Weights of a small transformer language model.
Size: 9 layers, width 96, 3 heads of 32, MLP 384 GELU, vocabulary 2048, 1.4M parameters.
Training: a variant of Muon for these matrices, 89M tokens, 5450 steps.
Each number is 500 + 50 x the weight over its row's rms, rounded and kept within 0 to 999. Layers, rows and columns count from 0. Numbers have three digits each. The size before them is the row's rms in percent of the matrix's.

# layer 6 MLP down (transposed), 384x96, rms 0.0887, rows 236-308, columns 0-95
094:521605561530564517500491533473391502460474485427594508506448507488547497461523507490496502432449491573477436496452627492498587501455507503481521511405468553399577426514545541512489555524493461548509446567409436464535461536504441503473604433536602454482556530460565492473451574398536485492
097:530498552483443554560633466534452457544598415544488507559498546479438509469535456555542494544523557366526575515464446538517508467507509502505404483545468441360481512573447471501581558464564441584530491459502461475557524405438548535535510560451504501470532488475436482457412463454467499511
101:460428548515431485449501569623415435501493553506585476491478580514560433522511523547497486553463523439507527522493584482403466467479521461547457551491497505531466427639507460511403545427509498577562436430485518484523551537514518493509322519513502485515514376503498495477555529512482467505
101:397569596435515550499497469504515572575425585472515624576503541484585457459553473488424449442492431534515497494391473387513498457546491530415482523524458410557433515458468580496508447543485483517509535476487558593484517510503501489504526496482424597464466504524543528525501557484451400546
101:546558450586499500537459566565469507492475486417471599569470515561501525504485475466450552463525518432579426631511509488500404487433442494474497514524479456436492494564531514509483632525413504555526495500476502523478503525435463469548569565524443523491471467450532445487321509413485545566
092:467433546399458514601426573483464579494479425501498466534521462485545600515533570528484411579417490507495507531497501523568398474511423482599487540601576462509525518476543445425573545450492489544433444481490477507458420544574495507462501551508517461488558562552438413434537490562456477488
096:498373525525479557440583473541452457549541534462370496465496511589544494518488535547538502548423362464503482480491464543497514579481548619537517459531468376504474419486396499494545508488512538467502506413514492480476524485473476546473565516499496451608441576536534528529533412571472522534
106:467454457439501487472430570516520408519500542624561483553465519562533483438463496564520491497505418474461600496483521439630529494464491585504570531510493500516472381469413437557502618368515477562463457518479506470524558520523528453592472442490495411483526481455455537489480549543538477470
092:490483495481564521438516502437554505540452450551465474522456481453484515491457439424535577479489567441386427542602517407602582504467550529447507443459511469626435562467507444593499576504512580471412440484512466483497592438437488527500523513575543571591549480477531485504468494514457481495
104:500492511469562510526486594470629412387577552529515527469435519552486449511490458517474473531594568612433451532530456440379436492528553468496537491564505428515497507429449504566560471574483543551523564484474584416484547476493493415525477449516511450520486401487486515478427470476530562494
092:515464423456508536526453471485529496563505518504517397561547443582492502554510517460511523483503503483303418630484530591498514539497586506512586449620496482584525506509537467434475567492525527440487512436465445545460488518450501502437524584504548513518449509465477448502464463502389485567
091:493484401500450514501588481513480445439471479452517518466508367520511538426503548461538517576463508490491519416512462307606537411447539488487465532569511535604539502488489433558526514451527514558478537476553504493539464410519570536545505530425552545468534521544517438484523481570593507523
090:576442501374572463550458576545504474503534527486518476506588573520456509524544513498494483434568492550495454534435511522509429516543499492514423487589539390508412589528611525441475481424532532344464441457477440505505467478540437435481473483500530565469550540552536567522493528482451422539
093:535497503442515486506460528477588507512481487522560465477490455486581446580532505491571449496549563530522472479606484511482506505460523521567448501531429454480473415573604356489499436571491503395424500445412433505514561566535504498455568509555494414520477615457481471448576556483558540432
093:541449506486464496431549586531414528556457506525554546566468543471506526496494596578468541560422463552482463463547378457489501533418512553449567572478507477515517438566422546471474504477545520586530474464555457475496529525490549516550453433522421499428380500564514411540582491475583481410
095:544422567496588579458434420420478583498506498472462476592496421496485490426505529566480486526469503424486464478572556511499626525525369535585500414422553425492448542490485534544549530510471459440559504506472557434487453430505533568505529512465564508429487611466553507499520485532510457460
093:510503489513510486521462520478487473449443466507466574397545452547564579540483521507504445388509470501439485471438495490461436460552565559438595659538446443519507496535503514572533517536443510438455417554582466536476453493465604526542378429551473540528513490458463573500545504549422503558
078:484515517642508458452458545529452478430430482504580445450597544498356510450448433489481456627541517456474521531469435562400526481482457574499559531560468458519380576506537470590494469545550539472437524527532489476477475457547496545447458423465546469524523524506538551493550515503544456519
088:525444472417647445442553519549457464519441541644458478488496498572527556535438544450487517509501490577522451474545520571426538543430502508513574443490457557480521462528500459491525418426458497471585519576604508512523540526441514557431461485407520479569503477512461381505494499512430461534
102:587444509527579517493508633591494470468453508546427558657454551581525403496472481481521475528501429447492488521439424526504435409487489556513462540509576478468411400552529540503547477429495473491474525521573517456485507525570554526565519491504497489490441465451503440527507421529575417486
093:424545488537485549518496548439533519449467422500578597514579488506540463554510510400506473508531558469486602503537522530373541408470414439472487495591432498545524510486525440481565470547436445576601571549567474502438481443491414504586547484432507465471483463465522551477406480480535528497
101:471589440457496402553409603483471456432571526528555431493513517510547601568489584460527459521481520477410541446538449459502551547465454488439441508408453452483470428596472475581512470548478441581536426571550514528514512480558484410497466526515517548510491592507554502463437504456459531562
104:421558537596432493447627520447474545549499500450555475587524578424498459493464497461497443515400539422525589442538434461494532454504433401465476534485546475429534510521489470563531473487512515486511586501517595514492513532523538485530444414440443579476465476469535614438507464538482569570
090:576530438474450519507473621491492549412466438426480508499606551399493441517547469636516480518519476432489479495497522423572494469420614590453459562528539520507485539492372451446525438435454568500548494487498466529462539524497484572476561472486591508477483459496534448443522470488551542492
087:595449542479431572447427489538456432543555512547476541523516424417537441469520466486511560476530456561512523482501518469493517452495612447481596484459498451500495518482473551548577598430456558392484548476514591428491585536479453495553528469505483497549443508473480399525553454609473392473
098:506507476551564477508423467527449499493402444510604454524494494587495528495470473503505551503434506571422492499524574529480433479507472534492513432490494513487471551493413466521487524655591486538619467502467522661420467526560550567515484446452506587432463480557521411473485472442465481520
122:492539460504445500416572483450533543501531506506515525513510472482393523549629499464512485482496479579491517545455499637458448524585484524569479501472529493511549481463597512509424390435419518562599412486570468449541524468503523568503507454521527525494485503465439393426555446416587521469
086:456472648609423428452534521528454501568431475512529520562503511474533457546560489468584500518463492481586440481444459493544578520514512464522474558533560490397396535526505444521516430447571472539543482545594508529395457468474436538437543507487494535472491553525398527507479467458414519571
113:491465397599504526476520457574469405520540476560457468487510492578543509530498491539541484529478517504576595515477450446539609474564532365513498500434405418500452531471576408525503435492565482456483526506470508444484508619544439409478449446497511523524501569507460549474514495564538572421
100:471491448577451482556619536451524456499490443406565435516456517545587486460533470508472467592437534505540503519508538425514488474563597570469465544563512450525459559470418413415467554573449503560499417461458518514532428400411492521471542527460474556485560565545566504477493458430539514546
107:604330486453493496520529471555573493563406506579413512541446574587517526574473561478513527571513517516532562490458506494508487467464462468500469472498490565525449475513548350480454486539531465437508474554440484441561492536453572511412453573444481555508504508418468551559561480494438499512
098:461489570422534477485479521511472452571576537467503505446549451544528532585444530501510459538430444448523568470500478610492463432556513506614529509541420494583435499556483509465459436512504476434501473604475474507601477428598574446433468500527500433439606490450444549465470490436539555444
098:530567425541411447562577495466438531645525509475581444503497469571460479568479500451473470497485535510501476465509523548459556522500480514606474472507528552435549469458506579605524485495475425486489557461502470467511538526528572348488423565482491519381447491474538538517487461593409478485
107:503565380425501496470571489481516522423511611576454556513500488521556431503429470402520577494477498502482395547518507479453515541433536488573597491466548527538453543556400487535526457515471433597527462536532510500431539553539511570454527441530535496447460587440525516370485504501435478488
103:535453458526418445499518596528536420483556595446508515521508503508498505514501438564573484527515581492464426553503561481495469501537421506493573510533420499561534520507460300474418479505460500571543572524478463489434524579447551602526552447488511460526433455444543553454469509452566451521
107:557527509483507540463473537503538500514476466407466414479505559533550536526558531504534451514549561497455567481540474563592584575534460471486444594508571531496466400460573411475428470415438566522533476605485487504485452492475362456536514498583398538495514488504502525430420437482545532433
104:473522490570406556499496581540511494491546534436517512530474532474394437465563568476536563449541487429548571517511539541515534561542533471505521456461411466475426518353452571591436436502434522498442504564493629483489466522558473509536532477534565513553531406436424500421490472517492540454
086:519478536512565516529566442561470440419471508495480544545547518568477476533564572467518451489456448426547418524418515505541526430432603458561588511479518494540487601512479439565495479471527503546561517446483471609553487531537480473370482518516460444473440487566457499523382516480538367486
090:376521420443526533559441509532501559451573588572486382558459566473571487442557518531484507488530537511535470458469494533572463490492531474555566531488418572482557514461397428560487537522503525397441518508549558384503460513426493468558452479506524474550446513414451565516453538469512566510
085:536448498561484511458534517493531445488541518444481505499484488471487530500546514346416490499453459606477416390464455528487487466420607507485531537454537610523519488485595405562568489487485524452581479487501490499523560515428491583517606443498434541427479578543460533580509496533482431548
091:484472561519457530600539441457521444530596478469502458487539411458478489568542493446537510508454500501509467352526534520540510459495615446548536569534423535504458475547458622507477485486528442515477538501500446452476465429597555375438455460519550583406489513529527523579517519513509568449
096:651535480461442451454470473479538463508597521539459567516438414482477482524562502511493465567467509564448483504488506504521496480507602493513519436366441516468500524489550452425529554513453507486497527606354530548421511452458520510438567595555535481476561470396453503528514498535513532573
095:480534433511464468524476627525512495447497463450525478495576431564518515514452444529540505614460426594404394465442563544496519539496436560515453517556403523554485520519396542482535576488523415586507594468483471459423481536519535434488501538517474559470415570524492531573455470527546498503
091:504462592640513539529447496519432511500451439521558502497435510492446500476494509466488487509448494533458470512483522515645521460541496518507469523541543513480485598507525571517435509583470459495544515479421558510488573460333503515511418397538555451591467476450504432525493545569523437391
104:535485517596523559467435358525460464500494505532591424478505475514440457491556494526481448485437494462548451569493556458579438522520427505517468475468556498524505483588507648393525508511547491406463504464469525477515531521525482531630494423568510498524449550554468486378549537548466481451
098:504479473412458443591529476435443513455505484499528573631497556515463471511460525568431544552521498453474572521420503596514594609489455374532572528451525442448462499445484437495441448519517422461439566506516537546561592430550423506492540483455552508493520473444535498436475507484475550515
113:469453469497560465500483584411437496552544420487490479495482495541485490508341498435406526525541508568482405485518629513466536486507412485566559506446503483562575495378491412565567513533605382533540474484494491474499530510531497499518452470477556573515500554488487501482542526431550530550
088:487458568489416544438532553488477554467506460601511572444505497469539538614503527478436525430520478534524493483421474492606522371521576443567498497594495490477460497413412512449477485576479500518460506613566526433460494524540531505427484434540394505603506531491471487499519425526455456481
104:473548529501520520511477478548520544547497386442452558517497582624597557520391446476514522499444557462478458491462498487433532537510505448492497451500499546421466478513455401527468519630439488370458485451486476521515582492474580476570501551512486593539578525549458462525525500550399555491
102:496490401495451551391495492530586502462653477476497484453475528469519478502432577468477516535466507552535580435478486440463427500529517494433423524470471556550534456402576557568482447571498496433522530430421569458503499438572588565509430549438525496518458536554503542460515560571513556507
105:533451500511524555488472580547565547525526483515513445517512566488489445473525514513607410518493488490511510489433592540503460507556468524517432508497552366524465518479548444353462476549535447541425546530415428605510557457490527550532560509424498546465561377517522470516472365516489489524
109:477538438528453428552577489430585572414521511439497513495591534414496440523431500524492523448550480523404466459471503380433457461490418466477581530490541548531491459545503550536539410507555373486519589546499470493548551545538590548502545585529498431457488539506466465529555493540436544516
112:451520546514584555488526524521536547544458476435530473549486520443435452475453514540482545474551401586495514615530555547594522435581512506515505493472586514482451546459566523333460478429444400508512493436537590578447463462530452523490444530486414526508491472445521563508500427506492500424
102:493538542513568467521422529410540521588473421511541556479499534607523532490421599513530468491466520458505576522573499510432523521553494485422371530531468460531562542489482443541471479498487428575554441539472442484420528497513537578395462419479526412515568483538459571518471440415565515535
096:582505504552479423534543418469573443576466502518483503495521455382536532476597492427509545547469489621490585476487505439502497545432520483436479551461555474473497458587447544458670439463452485510502579449558440526568461417503532498489467583435587487467521455457501466495468519501499505516
120:430446520502458470527518574531536551515542459538446502488487433432462523435347458572504526416529525514603536508519510506620462510510441476492466487519554498524511569515435453530518518488539494387500504545583547492468481499524528557427593460505422369584426463537484513539475518536396511551
087:587472504416591541528450529491421518549496379519507479537496535409564512492538538528486309550514511479483463444504527528462512489583546392502480470517563405449495506550568583539462510532572431453524494557503476465448470563465441394542496500504495535488506460554485545470502543545542481571
109:503506469592450455503507507497535501572494455534594493546438439478539529536506451448472483416487451533416581406593452549451437515500520510550517484464456639533555444539344544485426562495472505501499458512473468433522465540506490467542540514427485573483480401555587477516569583476485535520
102:575449383471491435510562517429433512427524623390478508538540459469495502447483448433521430498517504478529518539495476537382498524462570496418505597509562553544519564530530309603576505486507509508523492565565515482546527463570487469491493450514505464464515532500512528466494558536509491481
113:486437490372412494510524620483414481544520570492380560588524461496417527474468460545547519508470484470545508450441404513489535479542488528515533542538476547442556528490560601506553518454446461654495480532539496443500584512464526489488590537529519465492464420515447403449533504511499503498
104:508462514608525440488531494540489472482501496526487551542510448481537555455562421624510500522529520486428427523474506542447455427433547434566475444519455399552510534428528574480573538474597552468515527459468469525506556498449491582580589476549563496529507451518417399467557510393408506484
108:459526448530464476559580426464609621483528573435533514565575514539426519548458519494426514467507501461456436614444503478517551471536431499499478562508482508499491384542480382495439456407569509534460566524565504458435444502568528435463490578514540416505458469516544478561450498486496538520
098:468431473464459490506427535480467512562505503546481551486473491434434541482626513495498458550519422504475350503567546552553463585503567539409479397552489525523429535480537481479557485500515567493546580408487499674477445477486474458461474470551437507457527535596525523494489444465500527525
114:419545525480507429513461477470498511574582490483481425440482482455484507590423504453517483383518519469459529437585488495455593543543474533546518501542564432616571529511449463539534482487583554441486556512579436478523428584479564561449561538520390471423488463416461569522520516472461477473
096:505578503306497525534479454459480537471361466523555504443519504491517525425545507506462493559577606461469493512520505488524506473510434426574438421534505555450502479524511383486471461493459576453583448504521559558502508574505490509484416483519467567577482522550443514512590554536506479555
118:470420491583524542522532439535600521556388574593520570541444483444464593482493386451430449491592431445561431581531524446572514498490504469509491500454441535488420487465447579519441395564516510509495528553522513499527488520487438535504521540449487501528458556480482484510608501406533520490
095:516543521541528380475415445547470416554471472635545463463573490465558523502538492449523491523469518495455453572473561588561439522472477545495526493502468505500434521402519485481506517440442513502473561458415554562555420532407451395532596559533483483541474525489501619538551471532515427485
094:370469438537444488528509569519487553527521536535475562538544536413508523441485448493501497491494499438515589525491495570536509510575511389488518535474565500561483546473559426474483506324591537536438454433501487474470462538470524433516402468521588534433488584529547518549544409496542493441
102:530555606410455502454479540540608510414506569424447419500478455512530411474467518549473410538475544542487375522392478482522538463415541478525531511478489485582452501492485599454495519603483619545580502503437524484496532551550516491591525540458504529497567464444466518527447472473496504480
101:503538536537540471432445473558505674503557397513463556585546398409583551496523453510505466554512453452504444486597504489504494480462553581484445492556550489448559514577528433521527472436501455525433588481447555532452513551451499459431506532587497442481544441472482415495523522503485445479
103:536577452447493424617507492528426541525462469442558428535596513530418557514456486567455524466489479523529554518438449501486472487525461432531548435474472545481463435497594436451637540441614510505471552528420538481502444518424518546445563530540471470422463511569488555438551438531466506518
098:478546503498426461431479470522444512588532524520495523491449506457534499548515512437512453512548466480523535472609490480535438567610472480453377497430571476524448555573413467653501494499527491443472466562591432553540461447462518464470488526534592585513515378541482475494430485528548472543
099:502565482591562571516663478467459491500538521590494565569483456448565456539522577431463471512463557525467479503482366480585465514515477472535508548441423550509559498529419525460521470441574575504474576474437545503433478529510452482545506528436493526495418383495489450490522415458473490511
# layer 6 MLP up, 384x96, rms 0.0884, rows 237-308, columns 0-95
102:518514622454560513555512431439530513458544469501515549507482612523545558532499450434539487512457598413429583596507449544459538476553556464491584433546437466521522465429478435505537546495468562391474461559554501481582542483544525525502501538543636440515540479502497444476446529493566474545
097:549502543467470489468498480483383491557556498570536484486462490488478608448537453607400555498561503584466488502534562466496478492531580543480503467548408454570527429531473528517524562522428529548460462414498565534450562543426494532547531549492455516560494422629454579538419588526461482485
106:444516519514507505457633515474473510472524394449534543594464505430554413519595496480583476499420527491552553489639497492519513560520514518549580508470483507463414474539605492517475492448477505586498501536462528512529413517551474560515486653508590521564519499525492540504563565476443543509
097:560500444503588491541420474572486426507538509479515509501398529484542399445513537430450535467471579507515618578429579465530498437501492465422571480499493463455437510467470498452517540548454516495597537590495508487548534506486485505503493551567615523505501461494548467463462621625497587498
091:486478414543528588549553514525578420435528561481425479436424385507450516490468489454551568482495556472513598572575576553585466575476441452558482498496557473473396555573511495510463470519536466466509535496493563561551532539574511551518517541527449567516499445544499483375471485571466502446
096:542516539550421485500571473450463392490517547522527518530491456555529506576479500442534556466513598458516573465512443437630480518433435570471397427435579533473515536512494569442482489530503562523557448594540508526427495468491509574529422573431424507520532495472384520457560499546543528523
108:534544538546528559479567532509485417519562522547430556467575472382412537537579553498598467515464574523577507440489439534472465493524594442434436442552533511524599423403487460503507514419454548527463572459487596629514519528442468480491522553531507476511481455484502500439505538439509490509
103:546464602511572464435456516501517569459504456534488520518556513466587503489556511491541495385521534458502575517571543517504498475501340563614531499440552543553504511632481425512533508519474455473425454486559525537509582484475409572572466494528434536526456551555484452586504508502459521561
101:411435564563498559577542518497515464423498497484479564439472534520475570492587512512532427492437588473501543561526524571435450506499537394478476379510544490505503498550451467564573504536561519477584573559471533471478589540501537474474499432581409510549637456508496553526497485568566496497
106:527560506481589394548544517523479531437441486525488544523519448421578537429493532566581492427553521498479535489468525398556485506519573596539498466623520471467543523414493511481489542551478555569401473563478572455419452505506513555471531520558471423482561462640536530514541438530519512503
094:555481466585572548534472526522458504502488544496584460579428525567483535569467480540572543549538521430580508595591488424558581529531560551506453456488549469533487573477514489591495488412612515550469453553357501511522538587504538456539483504442536493535470521435473448472530487507584476447
091:518466491537399471434481486449448491435439450426505505501493498551520475557506477440522404477535566440530508518527494397487604454532482396440537521497508525560498479542431560483604479477489479481487605495478525487534490497337503552475534527487499513509515481538444484445555461408595425373
099:660533523560460596507544479449496491531525463483530559566483523553495442505410479525492505485518547584523472549517443455581421463560564570567612495559582474455483476413533419490586526508483521484523460407488518602470442440528474507608510527482578502470507515518447502537494437457457500526
094:558584501608570462479451445525425470447392428529527507475470488552485410510493423501484572530545511527533548515583548533534466556461548533461526492515484398379546530479456458450521489467484552508504459530566564592486520412530546531514396511545480477481573565553560505556406436509559533493
099:502479561636551484495483393462431556532449556458497523520401486510554519434538487560590498532489524438515671541435517503476528535459468501479451483474461534423518433507506542482444556469509473534601455475529457576489603512459531602508536485400515470504492519477549452533481420536431513507
101:544474483587485511468552383469461489516573449484559561552494479461552556566464405483587466498453549497530555552556447500557513542503526453484450358492553524536521497503520473496495528405487475467483535488404609489500534466581461499482428498487417512375550470517487383508441478524575558506
090:395492520488587516520554506464572394478506461486405598497497476557546532507564596477533549437440464605590482481511515492504460557491524605490518610508523515529450504470479580338562484499488504421547457508559475529554464467510520428595518529522508507528534490565462429513493536515480525476
095:510507552427603460462523513487607469553427532529417502512378490443459439595522540485420559517598544563487467520463504479530582521475448394489464518530531544501561394436472477509526468466511456579550369467446505579532554534458502522524477540526445484485471595524516557550493501512521550491
108:424491513528520461443416541574465455481516529390525470487446553559413512450469497505583546450394510441473461616574452489571514555454480480514533464528424536532545447514476586534614564483544500569486444397549482476486545490540433467505516535586518530595531551545512534458519493422459529511
098:502463515568577534534437531524529475499507518446488505549455466532394484501631425487505513461464560371543510538427454608505557390502464520503575504531651477537575489523536507507456516469466541549493425573468413500592465456464510514586503446523442502529509503513448492455502471511591464485
105:519562548558537497547541516456526475498472523454568526483466571475410525478471442462538538504520509377526522494496494573449472565456564522552509526564570474430500448430504533473475447434525438497424483378501467520533507440466449539549447429398560514558577492554424488523401366435541498546
111:527557447520438510512520406464571524544574520486469536495517518435501489421533569556471521521601490500467491431555512486467538498473379531540432514453524467567560515516455505477533490511452487563517558554491539524623569553361498607483494517533475489593506454575413574486546561545508602530
095:501469564550472459521439438465534392556462556500473479507486521472493570464482497597433469390488472511476500564519502535631528446517419577514593490568487409577519502537523472567557477525491549491543512490559576529488532539527474525569441561591354430463517498439474491460498445524425500517
103:446511378464482502509494462436549477588457489549490456590387606449457580482518400472450512504390535567442497557607514477479487529515542465534503523505482523528555491437540577449561528467496507583515428487485534527544515529448445477452521495463545520393537501551514394603507495523490442478
100:528513491534537566473492513445492466483431511429467511464478515468513508455518534563498429407399502437444454498538538517509544496629416569526548521532447514474564544532553550462444543513623519560359415572459526468546387506466540547523535573497469521554484441473471511466548389472483484543
111:436545432546530561533450512450490496546510562477457523448577472477564429544575552555640470470421466503540547490540502391449494488530478504445559496412506462554590466506455512432459510519554574522526476507458491537541488473478523525532536435400449509648478562451408503506514437541558443475
094:411513486475552501464532540488436509556443386530482524556494539440508537493512491586567499494549542496444591597515461542398427596495500502592573431552432492473460570426462547493463506486492481495509505466487410521693571487493521559537501492522496489538516515537539423529458483569496545507
115:414472688578635541451549493483584605441479527455556518482509492471480421461575452549479558480477514486423511433513596456551493480578457519506551592483529445501552444500527480511562522497499558459455441497497564426565497489533475560489479467541487509458519536479469506497465416480479433476
103:528579518661514415526485533463515531435521492475461557518431538547544580563503457503558465485594511484479504471477512452536433556569511539468496390506563486545518486549350479512596580588460574453519470490617549421514483488471469465489483523552465511523529462551439519489504464507507574538
102:586432487540570521430549431465575524450443483519435543535503479496472446465446393525539467510487576390377559513441430524474573521497455527555611549520478528531443549461461497498476496426530452459502501442445509565407465558540394500576528468579520513452542546517478513506463521551520546437
100:535588579523519495532426494428582463431468455448522519486551482533564469456485514498529441460365420485579601602477454467495522467535519434426559466452468501430461470546500564466491433467551549519560513493475516447545457475523533598492545505389533460552484475526449578487456532492548570403
103:402467442505499485548623331484571553500519525495454498460477472464557523525504575538529439500567540556523594507553464567536530545518526479454418446524450583482534516456413571452469414472443500534447519503495573485521514514530492530500489463549551569470552436551483595429603485445483496498
108:523560446458447524538361409531464579418511562558495462477524495536433503545497496542525523482501553450524519566511533544527530564560439476484572498511450454437496521412479489518559412595469455545548525460442478607498426502517544480530450463528587382527529467547503534504420588411554496514
106:531490510478480564460506362504492556577537506455536490541543580527459574413478535560480536470462515567449510494523562505583524497520509567496533470394435549508513444620531377501495424571544554456462519578472493504372565474499467534464464459543422432433474477484476463474560461503515423513
110:535476550532523569435527540543558527605617480485510467466428473442385381420518524527479552463515519446482475526504496423485468474533433517390524447376394566544599451596465459523561512531478491431502577480509470489564521549505523474517548450451562483477495499555442477474507474535517509515
102:471434520475523466510496477576466391508416567578407518361493524587531596508511464477538575443493607559520427489523450579462485522458495494555559464551524596537513450549455449531494502494454484421502454465408497557497514567458494494467487490432530395574524496498522549500559444467433492481
097:501530494474506577471506469426396561502481515454484546535565480487572539444450421535486544483412544532473470509492460366515492517570517546524485497569389454476526491496541488609524522537548514596492431533412531546541493501489455484526487450528495529631423420465596489595521555591528526510
105:515426487534483424489540499443514481527458493387473506493523492468446500567466569478568479546476591515499553514473484596440422544446618487469566466518511415492590544494375575527621454579484521476555499488558512450442497539452549519572516457521524406478536438607468496535468473534476507462
090:530515479437574390526534458551520558361477509440337571515540463549490480475525451572517557560481534501441573510461513471533482473512519550483526517483457487522464535524384488539490533490476475443477596457574593489495511538439512605492460481555530427524550546487524453500447601557512483430
083:569537471519570396559487422479453534510445531516469513466491593428422420441526582494526568546526488545541461437574458542489463467463484495427522478457504504452528456467419547531405540534550542465500409441519407467549540481539455509507666443562507490526464513499516551426461462574525479450
093:530483503553439582572545529414557468414466540498497527451497508491524544471539531496404516474520480457543594569459579521472466446548499445511461487571528494435513478589469501473582510563470523517513476587489486510462586571512435354453460448392448446424503487537497567409522476506599541505
095:562495575454500440521448508484431550409568359553484502505585507561471408475553478496459590451528594473584557472517554446382486418523492485514485490454497511407512504467503534471496451457523549402442448441442499513472473453547489542551447483471463516499513498456457495449434473570541387475
091:530498495631507532530498456509465443478491538542524486437378470463546396534462518539402540436391465515550588506550510473443489487536477506524502417576557589463433431446502458446483459546537447498510509454434444515477486440455477501557562425395447498535427447435497447495462416534517533526
109:437477469493536584424495452568579521451465526535490465477481535463558518522550533504483523546488569578451556530551400558494479467469552479560569512522498577487607430556492490436501506556547511507506552474460609533623575433505493490571407530466541533504524460592568612438534449484506436519
104:521479545461477508439613411431476423520490524558429447487499563442564478504495583494472544387462427553625524510441522464477475484587453516490596422602485497508520492579478500580481582445437463489547461441469523497508451571495483541504526439444502479442466522464515484488453601516555478430
107:577530553580517398527438546495577486411506595477526535552496511555498446480517507552506556538501512510571547566479416474514473503483413488495520476404526440419440537515487538522502481528415484434432423463492530507510605603538441482529601579464523576475503514499515536513569550470634509531
094:517363459452502517518521415497454546372498392391495512425462525429456580505481461614399519455498442417500579520539491498501487521559479491528437470522547510419502517550513467501467469554506561432527544397534454457487636551501457502552534450518532458513524512522452511536522528520458473504
105:529557547506572523452446470456497488446498511504355475530550478510416471470539432598526477370462551517419606566523518526549568443461564518536436486478375538428479462470525449499506592494521517450492462472519495471457610513437501543471525490545446531417485551526518503520500589477569526547
097:629517550492525455436502544462441494552481534496510451530495543438522523511599574512537547492532471557578536458483477551567427430487491539474565529412506462438451521473545501442497483548531530468515412476519543504550463566601338491479543460477521564514504486512450423625501566512574420517
094:612530532501423582553539469497536564455582500464473437494442522487586522495494580514468602516514543511663560478481504480466501592507484490478395477569484478515516464512425576442517496472525515524505459486631451582476513485429470491518471480440519528450480452531420481480448471535513489371
101:545414475593510485472449417495495447556536459413470467485438611529487494518464500510480495498490518531580533567477459557504489504562439422572491452415585506497463478542517539472504516502635595502526469585548539487605507532456445436502477501367551528515440454518461508449589540466487417499
106:565493578450591452427523515563528496553513537480539507483563462533490481404554559487447469454459622518526528533491409456535494457522511447500470430421522401556502475552426504530530503519526564525450435508448471540445550595465407572482611460527469504469428481372507522470510529565538445473
104:502507513425478492572512498548504491525534587458602595362425464549421539487550550548469583536470505510490484482530485495445474486466466603591553464506432542475410481509468474542547388531562532557513591472509534447562538501455447494531468412506429448569532446450483506534427511458500449434
089:493508477497448508469422528504430506424413485562506578535405574502482446494564453544523503505508494500442474529440517432608566535540516436426497516523508481451478491574453483479408578454441543474592471449493554492508515620493552566360524497597471452482477536531437431477452481458521477410
115:407511610460519536500496495518533430506478547504431548516501405502467519471452532419498570453537569527549530471512395433560425526517386446503417519536497438512542430431453498520441474471485596530565368493510551535453526518403504489476486532500498451538512481560496351502428497518519494474
089:524498524521515462496523495425535424482409509493521536497514354491422550494542502453610642520502521529590503450514540438539476524484457527494486456513435449557550494519503424466494423376514540458515427557495531465546535518522493458505513577547568502386464504447484561615523438536455533446
104:563510541457428462522536498462475420354500472444638579478581532543498435423537544536466535454411586579447596452536466529515391438417524562541562468564469552486529516436517523560497516551473532485501502529461456528512506557435492519486533468487507482588458490535528445523560448513533538521
097:462466491433565479414435432458502549525489536423506555486420475507458489468525490527565466520616481434548488538510464494554526492492528545504560591511494488541493477480434366584547529574508533534624538575458548497509560449390507494444480515482451452455564564548397421535475443565509529529
110:456567472468562546533460455596445456471529521466462469473469467524451551537508509461525568430419537502473505528579620466507521561545564504567521582484466431562453391467515440497556510528556428425450416494401509541517506483586505452541419504461549504543547529523558460498475500585587424434
106:454499496500512568570512470429477527501569551554507424492542663501454517400478499476500499564442576523477539496590515461556524590561543552511544362453446589497502451391488526547532450493516444526411535500447524507552491565532496488549528490393545480520535482480472456504529419522583516489
098:537498493529536566537467507505493437540558553476501484445557522560506518446542611564440427504563530512446481594499516469477358506478428459466505534489443444515463403546464476503470411487485548501517488517540541555568609490501528448558527481496465386518508469556429598423451567403562451481
104:520534509529494490597528528503571431455536481466432499563491540480523429497530542473439501518563475578502589505433522577495509513422534442546586429405561593425518477504459529528542462569547552523427525528481497592527521530425502390571484499500568429499527542577478531590511495559586590464
109:337500525498565489536507460482424491494528469520550545503553408522495593452460496506537564366464462578503529484480446553460454443528470504478607438580480574421481583494496504531456468517493498554564512497435573504486551400464516521490496576619550489584494482504506449571500480445529490480
097:479561452456582549516454528548571532530530496528463592468500485638527516538496546597557513495498577452490547520492536603523477498557459506517506412517506548613490539519552639528473446405431531495480428549507480523558516479501516532441440467522573437505509556437487430546558551534442549424
102:474530567429518505514482524553557560533459576532444526544497518524511598452630450550492565406573472518474532547568561448431425498512466472478481530404488589488466486517409413532477469533498440624480490574508478482571516473505388479455554473424501492503496489479449423544490434424545499510
093:525535474523464489495487528585553472449386514452453431507602465495431531427499515549545509442421501520460465461529428488571478485584521566483491477501629495435504480537521495529544520449458578527516552466491546546514371628441443471534536465479468503589582469467453529419463474597545479520
099:522457581579539573458506485456471489560517509507391436419484497565567494526486506550586519484494419506571525436517476433464524560556456500449476507495509494533532551567500509485471540569471483522500502528533568598397632510456490633530545468563482484531520493554486480484508488502662585469
099:416591407522466550440481503484429484560489414439508404531494476493464438449544459461428535398479532574497511493543493532594471477486577501557543517512379523507520458515505510524563464487606505566495571546463470463594496508492523563607435410479541478482473556534446467506452516434587507467
096:446534554549483440460483455490422407457469466501455497534428554485440430507442476583537505614555541422535442624575481530401491483604474452559579508601529521531508523477560514491541454496530521469554476477519538568420555504476452418473523512461560551466497526550450558544473531489434437553
106:467610533558581519555480489604459477465559526457535503537527555513462388507497526479446523514394426479498455567456524521564518463533468489465585499486510541476579389546472490419625535520519543534543463397519535536522530615466479547481501509567556552512496409558504449469507437534468543551
106:535494511586549428551493512551547492396384512480484578541489511452469475449507548469584567469375499443472529475470558496498486527416507433537493500488480441554582498494473541570574508466491461560525416605443552490487553395550461562542422417535480441471488579430488505433506509536524506553
104:455495515490550523522571397564424526584511503500445583553415514424476412528545530588492388446489524443491595515567409542537519517599425501475523457460549522576565494538480518450464541532488499444425535528460507514558548487521428555448491488492536615521484533489530547425551503585482529455